config.yaml
num_hidden_layers: 8
hidden_size: 192
num_attention_heads: 3
num_key_value_heads: 3
head_dim: 64
intermediate_size: 512
vocab_size: 8192
hidden_act: "swiglu"
norm: "rmsnorm"
norm_place: "out"
norm_eps: 1e-06
positions: "rope"
rope_theta: 10000.0
rope_fraction: 1.0
qk_norm: true
attn_scale: 0.125
bias: "none"
tie_word_embeddings: false
parallel_block: false
init: "uniform"
init_std_qkv: 0.0318
init_std_o: 0.00794
init_std_up: 0.0318
init_std_down: 0.00486
init_out_by_depth: true
optimizer: "soap_variant"
learning_rate: 0.00619
beta1: 0.95
beta2: 0.99
weight_decay: 0.032
lr_head: 0.00921
warmup_steps: 60
schedule: "wsd"
decay_fraction: 0.938
decay_shape: "sqrt"
final_lr_fraction: 0.0
batch_tokens: 65536
max_seq_len: 512
doc_mask: true
z_loss: 1e-05
train_tokens: 241600000
max_steps: 3687
dataset: "wikipedia_en"
Each number is 200 + 20 x the weight over the matrix's rms, rounded and kept within 0 to 999. Layers, rows and columns count from 0.

# k: layer 5 attention key, 192x192, rms 0.132, rows 145-162, columns 0-191
# q: layer 5 attention query, 192x192, rms 0.141, rows 146-163, columns 0-191
k145,216,213,215,191,196,190,183,213,180,218,183,190,217,189,213,178,196,210,200,225,213,181,192,210,239,180,197,197,203,216,210,215,192,191,213,213,214,202,211,200,195,194,211,211,213,201,165,158,196,182,223,177,222,222,205,183,196,206,196,197,198,225,211,222,220,199,191,175,190,197,187,221,214,172,201,185,200,185,193,186,189,190,210,185,171,212,210,228,190,187,213,206,191,185,188,179,186,193,205,188,222,201,201,227,224,186,188,201,198,199,184,195,216,211,195,219,196,202,177,211,190,180,200,219,203,195,178,176,203,194,180,193,201,186,206,187,197,194,210,153,205,183,176,223,208,196,245,179,190,177,182,214,194,209,204,227,201,231,209,164,187,171,209,222,198,208,205,188,194,207,208,222,187,218,186,219,194,186,212,188,234,168,222,175,199,204,204,227,195,198,222,206
q146,182,210,175,176,206,190,205,197,218,219,188,202,219,188,199,211,191,186,186,195,163,202,193,196,223,193,237,226,192,207,198,205,232,192,169,188,191,241,209,188,204,181,193,205,214,196,180,205,203,185,182,205,197,195,194,231,212,217,200,206,199,189,187,198,181,184,204,178,230,202,203,223,199,215,195,236,196,194,207,181,224,210,212,184,186,193,194,193,225,196,156,186,192,217,236,185,196,215,191,205,219,180,171,179,186,185,227,214,217,194,204,177,228,213,204,203,187,214,213,178,211,182,205,218,177,174,223,193,200,214,206,214,214,216,190,205,213,202,234,200,190,219,186,203,179,183,211,171,210,233,194,186,223,212,179,240,209,206,216,224,208,209,189,165,199,194,171,184,174,211,202,184,183,174,207,212,236,221,206,186,188,220,186,180,211,198,192,209,206,215,180,220
k146,206,208,207,216,201,171,207,191,205,194,209,216,189,199,216,189,221,210,188,180,209,209,224,215,162,191,193,205,209,185,193,186,194,198,183,186,190,208,207,197,223,182,218,195,209,187,197,232,206,227,206,212,161,192,203,185,188,178,213,196,210,188,190,220,196,195,196,193,207,185,219,214,200,204,173,202,229,188,201,199,194,209,165,213,223,175,201,198,195,215,199,173,199,207,202,234,196,192,181,213,211,200,206,202,164,181,187,207,220,183,242,183,199,195,230,211,220,184,238,210,215,234,179,206,205,203,199,200,184,181,224,211,200,204,208,211,180,197,215,233,175,184,216,204,215,210,207,210,233,202,219,204,188,205,209,190,193,185,201,224,184,211,174,201,215,190,216,209,201,206,202,196,224,184,203,190,230,214,180,201,168,181,193,210,208,181,208,171,213,191,212,179
q147,230,195,187,216,219,208,207,225,212,207,172,171,189,228,207,183,176,212,210,212,186,245,224,203,204,194,201,186,205,189,177,218,175,230,221,166,223,226,225,166,174,221,202,172,210,203,212,215,178,207,204,192,195,173,208,210,236,224,219,208,193,194,208,230,226,190,226,202,202,191,181,208,191,200,173,194,176,210,212,211,231,174,205,229,193,222,173,178,229,185,200,173,206,203,216,175,179,172,201,197,206,179,223,223,195,219,176,233,204,179,222,179,233,221,214,207,197,213,218,185,215,197,198,173,211,214,197,188,188,182,222,212,184,197,200,228,180,208,242,212,197,221,193,195,240,200,227,191,213,200,210,202,218,200,182,198,212,199,220,202,210,191,221,196,215,176,179,182,201,204,199,201,191,238,206,221,198,220,197,203,188,185,190,206,218,176,222,183,220,157,211,214
k147,221,188,220,195,163,190,193,184,226,173,211,198,230,185,174,202,188,232,203,221,197,178,224,192,218,192,223,225,221,205,221,208,178,177,233,223,192,203,221,219,234,201,236,207,221,193,191,216,208,183,215,189,234,214,219,186,186,191,241,215,207,225,216,211,179,208,222,184,197,236,210,197,200,191,189,201,190,142,178,147,192,208,202,211,186,198,183,198,218,211,195,221,215,206,186,198,213,183,212,203,204,227,195,183,193,174,199,213,171,198,222,206,212,178,220,170,203,200,224,179,205,210,228,212,201,212,181,184,207,184,190,199,191,190,208,215,196,197,201,189,196,210,226,220,221,162,194,197,197,227,172,215,200,204,214,190,192,202,207,160,202,188,177,219,154,216,183,163,215,207,208,203,209,223,201,200,211,202,204,207,234,193,222,211,183,202,206,240,192,230,194,156
q148,226,192,202,211,194,182,236,169,188,244,226,185,252,179,195,180,243,233,226,219,192,198,195,210,206,235,219,188,233,195,187,199,192,188,203,215,205,230,228,170,221,196,223,173,198,185,194,178,211,211,200,179,183,188,184,225,208,194,197,210,200,159,200,231,179,196,229,181,204,211,198,151,174,199,160,201,207,217,213,176,150,193,187,206,202,175,218,199,200,198,204,228,224,225,206,193,191,225,192,199,239,178,204,225,184,205,196,197,199,181,172,174,218,219,197,186,168,210,226,229,228,225,190,195,189,173,231,217,166,194,209,226,161,186,165,183,206,197,203,199,216,205,179,189,224,204,185,219,200,214,221,215,163,211,188,194,210,182,172,238,226,191,205,202,236,194,226,194,167,202,164,211,194,229,189,188,189,217,228,206,192,189,228,189,239,198,219,216,168,181,214,180
k148,168,213,212,203,207,210,196,208,221,197,200,219,173,200,189,226,181,224,189,178,194,137,201,217,185,195,193,187,222,179,185,235,188,202,177,202,183,221,194,258,211,165,187,198,226,217,226,171,177,234,166,185,204,180,213,210,140,209,197,161,188,184,195,163,228,202,172,195,186,218,158,189,233,187,186,187,176,196,167,198,227,204,211,215,237,234,182,225,179,188,198,200,203,191,224,171,215,212,209,212,204,199,202,177,189,218,242,189,206,191,204,194,184,185,221,201,190,223,231,186,200,204,184,212,207,224,182,176,201,180,206,253,183,241,203,215,211,213,216,211,194,220,204,199,170,211,194,203,215,212,171,215,207,171,205,242,241,139,204,194,191,223,205,180,184,193,182,239,192,242,191,219,217,170,215,191,207,218,211,184,185,203,207,222,188,197,196,183,218,200,191,165
q149,227,209,224,196,163,243,188,199,166,189,162,184,175,249,169,204,201,183,215,181,179,181,183,202,196,177,224,193,219,201,164,197,200,192,193,187,195,227,190,227,192,204,212,203,201,180,212,198,194,215,187,194,179,204,211,188,189,183,212,192,188,190,185,158,235,187,210,202,241,215,160,212,168,199,194,165,209,186,193,208,214,192,179,218,219,243,199,237,204,194,194,175,205,209,229,220,207,200,192,202,198,228,229,221,170,201,184,199,209,196,198,167,190,241,186,199,235,213,211,183,218,179,193,204,204,199,198,196,217,205,183,205,186,213,201,203,194,191,205,206,198,193,184,208,226,205,234,211,189,231,180,214,238,214,217,208,202,199,189,165,203,210,200,173,199,226,192,216,210,185,214,200,200,208,192,182,230,176,205,186,213,189,194,224,185,182,199,168,188,225,201,196
k149,173,165,198,186,222,237,192,203,221,199,186,179,186,179,198,208,218,229,215,201,192,200,193,237,178,219,208,201,182,202,192,170,221,207,204,211,220,202,212,176,191,225,186,227,212,210,197,201,208,218,197,206,191,189,152,207,194,215,217,227,213,201,183,217,172,185,186,181,208,197,200,181,211,195,203,208,192,176,207,181,189,187,187,202,197,200,213,178,221,204,207,194,218,202,233,203,202,213,201,204,197,197,174,178,190,174,211,228,218,196,212,207,239,192,202,196,213,196,214,225,187,225,181,169,195,198,209,204,190,190,203,181,202,191,199,185,160,185,200,208,202,178,253,210,186,207,176,209,210,227,220,176,199,193,202,190,217,228,222,218,185,223,187,210,179,203,177,199,191,215,189,206,191,197,215,212,199,193,193,196,216,240,194,219,217,209,200,195,190,219,190,199
q150,193,183,167,222,169,191,189,203,261,185,226,193,181,231,225,220,214,203,188,176,193,224,192,205,224,228,210,187,190,184,197,186,195,236,195,173,181,194,188,221,250,213,164,215,230,195,186,184,187,216,198,182,200,204,220,198,228,175,193,217,210,203,205,207,158,181,207,185,182,167,202,215,195,199,195,185,220,189,216,181,204,204,202,231,189,190,213,186,196,210,205,214,237,217,226,208,216,220,207,223,254,192,176,184,172,206,227,205,214,226,183,202,188,185,222,214,165,192,185,201,179,164,209,195,203,195,191,196,180,223,240,227,200,181,196,217,200,221,164,211,181,172,221,155,209,219,207,194,202,183,215,180,214,213,224,217,211,189,205,217,186,198,172,203,215,198,192,203,155,237,197,216,201,191,184,200,182,212,205,181,219,211,174,194,191,223,227,199,201,203,169,203
k150,185,215,248,220,194,199,228,176,189,186,198,203,221,197,214,214,214,185,205,163,169,170,178,193,178,216,178,204,212,259,198,181,221,206,195,204,177,238,208,198,205,218,216,195,193,151,210,259,206,233,184,218,171,167,212,190,164,217,184,176,213,179,197,149,226,203,141,172,212,192,188,186,204,214,219,210,207,246,220,232,209,206,192,202,255,190,239,199,181,215,194,192,165,211,205,202,191,197,204,228,163,223,208,161,192,194,200,192,202,183,211,218,200,212,192,181,224,172,220,240,210,211,221,243,210,185,242,217,199,198,201,198,213,221,164,211,198,184,253,226,195,231,189,177,205,208,145,211,229,206,217,177,205,208,189,211,210,151,154,226,184,199,237,177,188,172,236,190,177,210,191,178,190,187,231,204,223,205,206,226,173,204,139,188,182,202,205,185,207,173,208,181
q151,213,185,176,201,191,225,203,195,218,216,196,185,216,187,193,203,198,221,205,196,168,227,200,176,174,216,169,196,202,214,173,185,168,194,172,193,208,225,225,223,203,193,211,193,224,168,172,194,200,218,182,192,188,168,199,261,193,211,188,200,189,188,214,206,188,173,195,166,211,209,197,192,183,196,204,201,213,248,224,193,224,201,172,197,229,262,210,193,207,205,179,195,216,217,204,210,180,183,186,219,233,190,194,198,183,213,182,208,202,212,194,205,230,218,191,233,183,207,202,211,184,181,210,188,213,203,220,227,224,207,198,199,194,203,178,229,171,183,198,205,204,183,183,176,181,221,186,184,202,202,233,202,200,202,229,181,215,207,222,234,201,196,181,166,208,190,220,203,171,226,175,209,194,170,230,196,239,212,226,197,227,194,168,196,228,172,233,166,198,207,194,205
k151,161,208,197,186,177,198,206,179,218,184,207,204,165,221,204,198,197,200,185,199,187,185,203,196,191,236,195,211,208,199,190,157,217,202,214,180,201,225,199,217,220,223,177,179,197,187,215,224,229,236,181,197,189,184,217,202,159,201,198,211,194,215,231,170,169,231,176,195,216,197,175,192,201,189,176,222,202,192,178,199,231,197,200,195,249,193,201,176,215,206,202,186,201,197,188,223,193,205,203,217,191,204,174,171,189,219,214,211,200,200,212,200,185,161,216,190,211,189,240,200,187,216,204,194,179,216,214,196,183,181,213,218,191,184,186,187,188,224,206,234,186,202,233,201,202,194,178,221,223,191,204,172,186,219,189,204,199,158,161,229,182,211,175,185,188,202,211,208,196,213,213,190,181,187,211,193,205,201,189,206,167,233,181,189,196,200,191,183,174,195,205,166
q152,170,197,212,182,192,205,213,203,204,202,215,198,245,169,206,215,170,208,211,203,193,213,224,182,176,208,207,205,200,213,163,194,197,165,181,203,209,225,241,218,200,189,171,200,228,203,213,227,186,183,252,172,181,182,221,221,196,198,220,204,160,203,214,196,194,168,215,187,192,230,183,185,187,203,219,211,214,239,206,224,242,194,196,193,191,224,173,166,225,204,211,197,211,265,190,199,186,212,198,219,180,165,208,200,211,202,226,242,182,216,216,199,194,230,148,239,169,251,207,235,180,209,204,192,245,201,207,206,218,178,216,193,232,228,223,193,198,213,228,183,188,209,204,195,190,177,196,204,217,236,239,204,182,212,171,166,204,178,210,216,200,210,238,169,185,178,227,202,201,229,163,209,216,182,205,220,205,222,221,224,211,196,159,217,164,204,199,234,206,207,205,193
k152,208,209,243,205,175,161,198,181,221,198,204,216,181,236,193,196,224,196,176,197,183,196,239,204,216,208,241,203,182,190,202,181,197,218,196,178,222,208,183,194,230,218,192,173,184,180,228,195,224,196,177,223,180,218,177,226,205,193,181,221,190,217,221,183,152,214,200,209,223,179,186,221,164,200,179,197,189,182,190,224,184,187,192,208,212,220,218,197,172,169,242,184,226,219,222,202,202,183,197,202,213,216,171,221,189,159,186,225,204,143,210,199,171,165,227,193,197,171,222,184,209,240,196,177,157,207,229,237,173,183,215,251,181,192,167,237,215,226,193,228,189,197,199,180,204,197,179,199,201,190,184,207,166,173,216,215,211,184,173,201,184,202,188,193,250,216,183,196,185,206,208,220,196,187,218,197,208,207,155,193,193,222,198,189,203,208,196,203,165,188,194,190
q153,204,211,167,183,219,180,228,227,186,185,187,213,211,159,192,226,181,200,189,190,196,220,208,203,189,168,196,190,196,199,216,188,171,209,231,189,179,161,192,190,191,204,203,182,208,198,214,224,201,206,230,214,174,189,219,215,172,177,173,181,203,182,218,230,208,187,188,211,216,202,192,194,188,202,196,218,188,202,215,204,199,196,183,205,195,192,207,201,232,197,213,180,193,224,183,185,178,202,183,233,179,222,232,211,266,186,209,212,197,185,211,205,177,236,196,195,206,188,219,196,181,184,204,143,228,227,170,216,175,178,204,210,211,250,171,223,212,206,197,214,202,211,205,198,201,201,219,225,184,205,240,196,163,203,213,175,194,197,223,223,199,187,198,215,164,179,192,207,206,172,192,218,205,193,190,189,168,226,217,227,201,195,213,237,198,148,196,210,231,164,185,200
k153,226,215,195,200,212,193,186,198,214,212,228,190,212,229,227,200,218,177,184,240,202,183,203,185,202,184,216,225,203,233,200,198,182,154,177,210,227,218,214,182,183,190,199,219,174,218,192,176,206,151,199,229,230,214,187,192,199,200,172,227,189,246,196,225,190,231,222,169,223,201,198,210,204,181,179,160,203,198,194,183,218,196,219,183,205,205,186,201,193,165,246,173,228,179,182,180,203,198,212,178,210,196,206,190,189,203,158,203,189,199,185,174,205,182,199,205,222,222,202,171,210,243,186,225,135,215,218,190,192,173,174,153,183,209,229,177,183,183,170,194,206,215,194,217,202,174,211,181,202,210,154,209,185,196,226,186,202,212,214,170,215,191,229,202,196,197,203,195,206,181,175,199,198,227,215,207,195,201,149,195,231,196,208,160,219,201,213,204,170,236,202,185
q154,251,215,202,222,244,180,165,215,217,208,200,192,201,194,214,191,189,207,187,192,211,218,198,210,202,224,179,192,203,199,188,181,162,194,215,198,229,180,189,176,188,187,210,184,231,222,221,202,201,228,208,223,236,215,209,199,185,171,193,188,212,201,210,206,221,145,241,174,194,173,212,212,259,198,198,193,202,182,224,211,204,192,231,202,160,179,197,186,206,202,207,220,174,201,182,206,201,200,228,190,165,172,214,230,213,205,209,195,212,189,216,229,219,192,209,186,183,197,170,195,182,220,196,211,188,222,209,217,184,200,173,179,180,202,230,213,218,197,228,232,192,191,233,238,219,221,214,197,214,153,178,203,195,200,198,153,219,207,187,177,181,182,199,209,188,228,218,193,229,177,181,204,205,218,152,220,213,181,187,227,192,170,211,208,217,200,199,188,208,184,202,225
k154,205,208,174,194,175,200,209,216,199,160,190,217,221,242,195,190,187,184,183,227,186,193,197,189,212,183,212,211,197,196,189,210,213,206,210,232,192,184,165,223,183,218,191,191,177,224,197,188,199,152,233,199,214,202,206,175,225,215,226,198,214,221,220,193,212,220,205,196,207,221,201,222,175,230,198,219,211,186,173,181,215,203,196,180,189,234,182,203,203,205,178,200,226,196,161,192,192,180,194,205,208,201,223,205,233,204,199,212,198,197,204,194,188,197,198,217,205,200,213,173,204,190,230,203,213,186,179,214,204,180,210,200,202,199,207,215,213,208,214,181,220,212,176,201,192,193,202,176,190,198,178,180,194,203,191,199,177,208,234,188,208,195,187,187,230,187,224,206,206,180,185,212,173,201,205,210,179,197,217,162,215,191,221,182,170,198,213,219,220,221,203,201
q155,178,220,216,216,228,177,192,237,207,208,170,215,221,187,200,195,186,188,191,193,201,189,169,205,219,174,208,186,209,190,221,162,225,186,193,178,181,190,225,202,178,230,217,228,187,254,215,221,200,206,192,176,186,233,192,162,145,181,188,182,201,189,192,184,213,201,188,188,199,184,207,216,227,189,207,216,244,170,202,209,221,230,191,195,153,186,206,228,164,203,233,198,168,178,215,241,213,207,195,149,172,189,192,178,238,226,215,194,212,199,198,191,187,167,207,188,187,169,225,189,165,193,183,202,194,198,195,237,220,227,177,225,215,189,219,182,196,205,172,195,213,173,218,216,198,178,206,200,156,172,202,190,211,206,188,182,201,255,197,192,182,213,223,195,186,200,194,211,193,221,234,191,216,194,166,176,188,220,193,181,210,219,194,224,236,180,177,185,197,180,213,197
k155,206,142,199,164,219,199,186,197,195,221,213,213,170,192,195,220,233,192,256,197,175,225,186,210,174,202,212,197,176,218,193,218,235,219,202,200,193,194,179,173,209,201,188,214,228,191,198,160,147,239,175,205,199,187,181,202,222,198,194,239,213,174,206,189,235,190,197,235,175,189,219,185,190,203,229,219,230,216,231,236,186,181,198,164,218,183,185,227,237,195,214,189,199,205,198,204,190,191,134,214,200,201,181,206,210,191,200,188,178,170,187,183,170,219,189,206,238,186,232,193,207,220,199,212,217,199,210,197,202,217,223,195,211,193,180,188,229,235,223,200,161,233,197,179,198,198,173,195,235,178,226,196,213,196,212,216,201,189,208,225,181,209,180,176,217,188,216,200,196,182,194,217,220,208,257,169,203,224,198,229,172,204,186,213,207,233,199,171,215,200,182,202
q156,182,214,168,198,166,156,231,174,213,207,221,198,206,205,201,179,192,184,164,218,244,211,245,198,228,198,196,211,192,219,198,265,185,189,191,201,197,205,172,180,212,171,226,221,222,195,184,190,170,199,198,241,228,194,176,212,261,189,178,207,192,187,169,231,175,219,218,185,225,178,221,160,218,208,183,192,187,188,190,197,184,191,236,175,207,156,204,172,207,209,221,184,196,216,210,199,203,230,188,202,228,197,227,217,202,216,187,207,176,202,191,234,160,212,179,203,209,176,203,174,202,191,242,200,184,217,194,214,158,198,254,186,183,224,179,213,185,213,212,217,209,226,191,206,216,197,182,221,191,181,187,220,143,245,201,198,173,140,227,197,212,216,199,209,185,218,180,207,221,182,190,187,205,214,207,198,166,173,169,180,151,223,218,200,202,211,208,192,201,195,183,205
k156,217,229,191,217,265,198,193,203,192,193,171,202,189,198,200,220,176,234,205,181,191,191,215,177,188,198,176,226,231,182,197,172,192,204,174,214,198,165,195,209,187,195,220,190,200,206,195,175,172,147,220,186,189,170,232,188,175,199,202,177,179,168,207,220,212,154,225,172,213,194,166,214,203,232,197,239,230,205,223,167,219,238,207,236,211,222,198,192,149,205,186,194,199,198,199,187,221,199,220,192,186,188,195,179,221,187,207,181,230,228,167,174,203,238,226,239,209,203,203,207,221,196,183,219,215,191,168,176,184,199,169,213,191,246,174,207,222,217,210,188,183,197,186,197,192,231,213,168,227,237,168,193,221,186,181,213,219,221,211,227,172,175,215,235,208,197,217,190,168,177,144,219,199,181,230,211,228,228,232,189,232,152,204,188,190,148,215,211,240,185,185,201
q157,174,196,232,220,165,188,182,241,221,169,187,195,213,190,187,257,190,202,210,174,186,225,160,217,196,164,172,184,225,185,193,187,178,192,177,187,158,176,199,241,171,213,225,178,224,193,223,192,184,203,201,219,210,177,198,166,200,183,197,181,211,200,198,212,158,177,207,185,217,188,198,209,212,212,197,245,222,196,205,182,188,188,189,206,231,186,208,208,185,196,194,216,211,242,156,226,179,176,235,199,187,238,205,166,241,211,188,204,172,165,167,201,172,219,176,197,220,174,203,185,214,209,209,208,214,209,189,218,193,194,245,201,170,151,175,225,183,200,171,148,201,206,172,222,188,218,184,183,201,203,204,180,182,221,211,151,230,224,181,213,226,172,175,200,192,169,181,226,193,187,185,215,207,193,190,153,177,205,220,179,214,205,207,232,198,162,168,203,188,188,172,161
k157,189,193,172,211,200,204,208,194,185,208,197,220,175,228,245,193,201,184,177,177,183,197,200,183,180,210,187,207,188,209,220,187,221,181,177,197,235,218,195,190,195,197,199,214,184,218,185,230,231,244,214,186,191,212,206,227,207,240,146,182,183,206,198,190,191,214,220,193,234,183,189,170,176,198,243,204,196,232,226,216,242,191,175,192,217,226,179,182,220,190,214,205,197,207,206,174,215,224,205,183,189,232,198,187,175,226,159,209,200,202,224,194,171,200,168,209,215,195,213,213,156,204,184,186,161,240,212,232,214,210,194,186,205,230,200,230,199,203,198,231,217,217,177,192,158,215,164,195,198,173,219,208,219,207,191,175,189,162,226,205,176,250,174,220,217,203,199,198,200,168,179,181,186,234,232,218,166,203,174,225,165,193,178,190,179,221,196,199,199,181,182,208
q158,227,229,225,178,189,214,227,169,250,198,161,201,182,171,197,196,186,176,169,185,211,193,201,162,196,234,231,203,204,217,174,193,181,207,208,167,169,214,201,179,211,156,215,199,223,200,226,245,207,243,183,166,178,199,194,198,165,191,192,159,215,215,186,218,190,207,181,183,207,189,215,209,199,249,177,194,179,235,220,179,205,227,184,193,216,189,196,237,209,217,212,205,213,219,209,249,201,218,214,212,229,187,178,197,199,213,208,205,194,211,243,214,197,214,198,200,175,188,187,216,189,199,228,185,230,226,196,188,161,182,197,218,183,198,178,178,157,187,209,223,200,184,185,174,184,204,209,209,171,200,218,249,188,230,202,185,213,184,220,233,221,207,194,156,201,185,229,207,184,192,197,192,181,166,235,202,228,225,191,187,224,183,189,168,228,176,247,186,168,229,191,206
k158,196,200,204,193,211,157,215,191,177,186,222,180,213,230,214,170,205,205,182,165,196,191,197,211,213,257,204,191,193,226,224,183,211,221,214,205,215,230,202,217,223,228,173,217,177,213,204,209,217,236,212,213,170,150,200,246,171,179,181,197,211,209,197,197,206,217,131,184,241,203,174,215,220,175,181,218,199,210,192,167,225,185,183,209,223,192,198,198,223,172,223,175,205,194,203,217,229,200,173,229,215,208,164,171,189,182,162,189,206,188,194,181,196,193,193,217,213,188,233,198,216,188,191,191,171,212,209,225,220,217,209,202,178,198,213,208,193,194,160,208,176,183,185,197,196,204,158,230,191,195,234,178,199,208,205,192,200,181,164,234,192,211,191,167,238,189,183,205,215,233,195,181,227,184,226,204,232,193,191,231,153,218,174,206,216,229,189,210,173,235,188,193
q159,233,195,208,193,184,241,172,201,184,192,228,207,169,217,180,192,225,200,215,218,206,168,207,177,207,198,195,190,210,206,243,189,225,213,200,194,240,222,215,178,211,193,197,189,190,177,215,236,203,213,213,216,176,172,244,210,180,227,184,226,189,236,217,226,175,213,176,216,205,209,204,189,202,228,199,181,223,181,206,196,195,176,220,220,181,205,208,226,192,172,212,184,192,164,189,197,192,213,198,185,168,171,181,176,202,237,214,196,196,193,215,171,231,184,229,211,176,226,203,208,179,195,196,213,176,179,218,176,227,210,198,205,192,177,202,188,195,216,237,194,225,193,212,191,215,196,186,185,230,209,157,229,236,216,204,215,236,202,154,166,178,193,193,195,216,246,222,193,184,203,211,173,181,204,188,205,220,194,160,235,193,204,216,226,184,217,181,198,201,181,221,190
k159,191,222,180,184,189,192,230,208,242,186,187,206,225,165,190,179,174,202,175,217,198,219,183,204,232,209,210,159,180,195,207,237,206,224,201,216,189,187,214,191,186,179,186,217,212,224,199,165,203,136,225,154,195,224,215,186,204,211,217,184,192,170,247,196,232,193,227,193,166,234,203,189,198,185,224,198,196,160,157,187,196,194,219,161,178,189,201,196,178,212,202,205,207,216,185,170,217,202,175,208,195,208,193,259,204,185,225,216,208,197,208,213,209,201,186,180,181,200,186,201,189,186,175,200,196,184,187,201,181,229,195,200,212,223,228,205,237,194,227,190,205,179,185,204,206,195,248,203,159,204,209,225,190,218,197,193,207,198,251,176,178,176,172,231,195,197,184,159,185,200,218,221,199,202,177,203,215,183,231,170,215,211,219,194,176,208,190,225,217,196,191,222
q160,196,208,158,206,212,206,157,229,186,208,245,220,200,220,185,213,194,175,213,203,180,175,202,214,196,170,156,217,189,207,198,252,202,164,214,185,184,206,194,197,247,219,200,216,181,206,187,160,214,137,243,186,193,234,186,144,193,192,222,161,185,190,178,189,201,221,204,243,175,192,205,200,194,220,193,222,184,192,166,213,160,176,220,202,201,134,163,220,143,195,183,226,174,219,211,173,180,227,218,177,171,229,223,258,205,225,227,177,192,215,212,224,166,218,199,199,212,180,190,204,197,197,164,241,169,213,233,234,189,197,175,166,205,192,212,173,217,213,196,152,230,177,232,242,211,214,196,208,210,219,183,196,200,153,205,217,175,188,172,175,237,177,220,263,213,240,218,185,215,179,223,173,203,238,192,198,171,204,213,190,195,200,241,210,194,239,216,201,198,227,228,235
k160,195,206,187,227,216,199,200,199,197,221,201,200,193,188,201,199,199,221,168,218,195,188,197,206,218,176,217,188,228,191,211,222,210,215,201,180,221,204,194,222,210,208,213,213,205,193,173,170,189,199,220,184,215,236,184,193,219,194,190,198,186,215,180,202,229,205,188,207,215,193,191,196,193,194,216,176,211,201,195,170,182,194,194,222,187,245,212,186,204,196,205,196,205,177,217,198,185,199,218,166,206,215,194,227,205,184,203,194,204,215,183,216,174,183,190,206,194,227,176,208,187,188,192,196,214,203,173,176,206,200,221,218,209,190,203,205,223,201,222,186,206,205,201,200,201,206,234,186,177,190,192,209,228,191,195,216,203,190,218,160,224,184,218,189,212,216,193,197,229,183,208,199,185,211,195,203,200,183,203,198,200,180,226,202,193,186,202,204,208,192,202,209
q161,212,210,163,206,175,205,193,179,178,210,197,204,190,229,175,203,225,180,191,208,191,176,228,191,191,183,193,181,195,170,227,194,230,170,193,170,205,207,215,198,214,199,199,204,185,206,180,200,215,234,202,175,193,225,215,217,205,188,182,201,212,172,202,199,171,221,165,193,201,198,182,208,218,192,191,193,214,185,230,202,204,211,191,189,199,210,195,213,182,199,188,178,167,153,219,202,209,218,191,171,211,177,210,211,220,198,180,212,223,222,213,152,202,198,249,200,152,216,226,207,179,217,194,198,175,192,210,225,219,202,176,228,180,191,187,187,214,202,206,213,178,150,196,202,207,186,215,188,188,209,184,200,213,184,212,226,193,220,185,174,212,194,216,190,191,213,189,179,186,212,211,170,205,195,179,203,191,203,172,190,196,201,222,205,217,199,179,184,192,206,213,221
k161,142,185,224,179,204,210,208,213,219,202,186,205,194,163,207,246,228,171,193,190,177,225,179,191,190,205,159,174,197,210,195,185,212,225,202,207,187,214,196,200,199,191,182,202,236,203,220,182,174,236,164,180,192,181,216,190,163,220,197,199,208,192,199,208,248,199,190,224,191,164,218,187,209,185,192,239,198,207,210,204,223,203,172,198,246,177,216,218,219,200,193,191,204,190,181,203,192,208,168,227,218,174,176,159,174,226,228,195,198,157,193,207,208,194,181,223,224,181,222,211,200,208,179,215,209,195,199,201,194,217,225,199,227,202,190,166,183,236,211,216,167,201,208,191,220,217,185,203,235,184,231,177,203,224,222,183,214,217,165,234,195,222,204,180,184,190,203,214,192,183,175,215,212,187,222,157,259,214,217,193,179,183,173,209,216,208,216,176,203,197,187,201
q162,206,221,230,200,196,203,192,233,235,204,236,212,189,181,201,185,200,240,198,183,208,196,193,201,202,195,205,211,180,215,181,225,181,180,231,231,146,197,189,190,211,196,181,196,229,231,225,179,197,183,204,181,206,209,171,167,183,210,224,177,216,164,207,234,228,187,178,198,197,194,200,175,184,207,182,175,190,145,187,192,188,195,216,233,200,216,250,192,170,175,207,200,210,224,205,205,219,250,212,192,201,178,165,231,171,187,209,204,209,216,183,192,154,245,183,206,182,199,192,199,230,206,213,232,223,195,197,175,193,201,208,189,227,170,196,166,193,199,197,183,219,209,213,206,176,227,192,214,218,211,259,210,221,218,192,190,197,188,198,190,204,181,198,193,170,199,225,236,257,203,209,202,191,222,199,185,195,207,181,190,169,181,206,207,225,214,240,227,201,204,180,199
k162,207,152,228,215,242,234,198,207,183,174,191,166,212,242,181,199,223,186,214,151,212,212,209,217,215,215,210,167,198,205,233,202,224,235,206,249,200,203,175,224,206,202,188,267,176,222,149,223,196,193,205,193,178,181,219,188,233,206,211,218,174,200,158,152,188,204,194,207,203,198,180,198,222,199,216,206,239,195,192,229,194,187,209,216,177,211,167,186,196,225,194,202,199,231,235,205,208,198,210,246,182,215,260,204,217,176,193,195,195,179,186,219,212,208,238,198,216,188,250,188,195,193,170,210,201,211,200,208,187,236,216,212,168,212,199,214,270,180,209,190,205,201,192,182,224,238,188,214,160,215,198,196,192,179,199,218,210,192,190,186,192,218,218,211,192,200,192,199,162,218,193,186,205,190,206,224,188,206,202,207,205,226,175,233,166,226,178,210,219,182,196,186
q163,217,144,192,240,168,184,201,209,191,215,182,170,215,199,215,211,175,191,176,198,209,206,174,197,238,221,207,188,226,186,180,187,195,207,186,203,199,181,217,188,189,196,222,191,243,195,146,195,165,215,202,210,198,174,197,205,206,192,170,190,191,160,202,170,162,164,213,163,234,184,178,188,201,196,189,204,208,191,207,186,208,211,204,189,235,244,230,197,187,191,223,184,214,176,207,219,172,166,198,188,238,226,219,183,183,207,183,210,229,233,142,232,181,206,196,211,205,201,197,182,217,181,186,167,209,227,186,227,223,210,227,223,177,206,164,216,185,193,208,223,224,188,205,210,171,257,189,194,188,165,203,207,201,228,212,213,226,217,190,208,229,187,154,203,179,187,202,205,198,190,192,212,217,195,164,189,193,176,219,205,247,240,209,190,193,188,223,218,210,182,172,155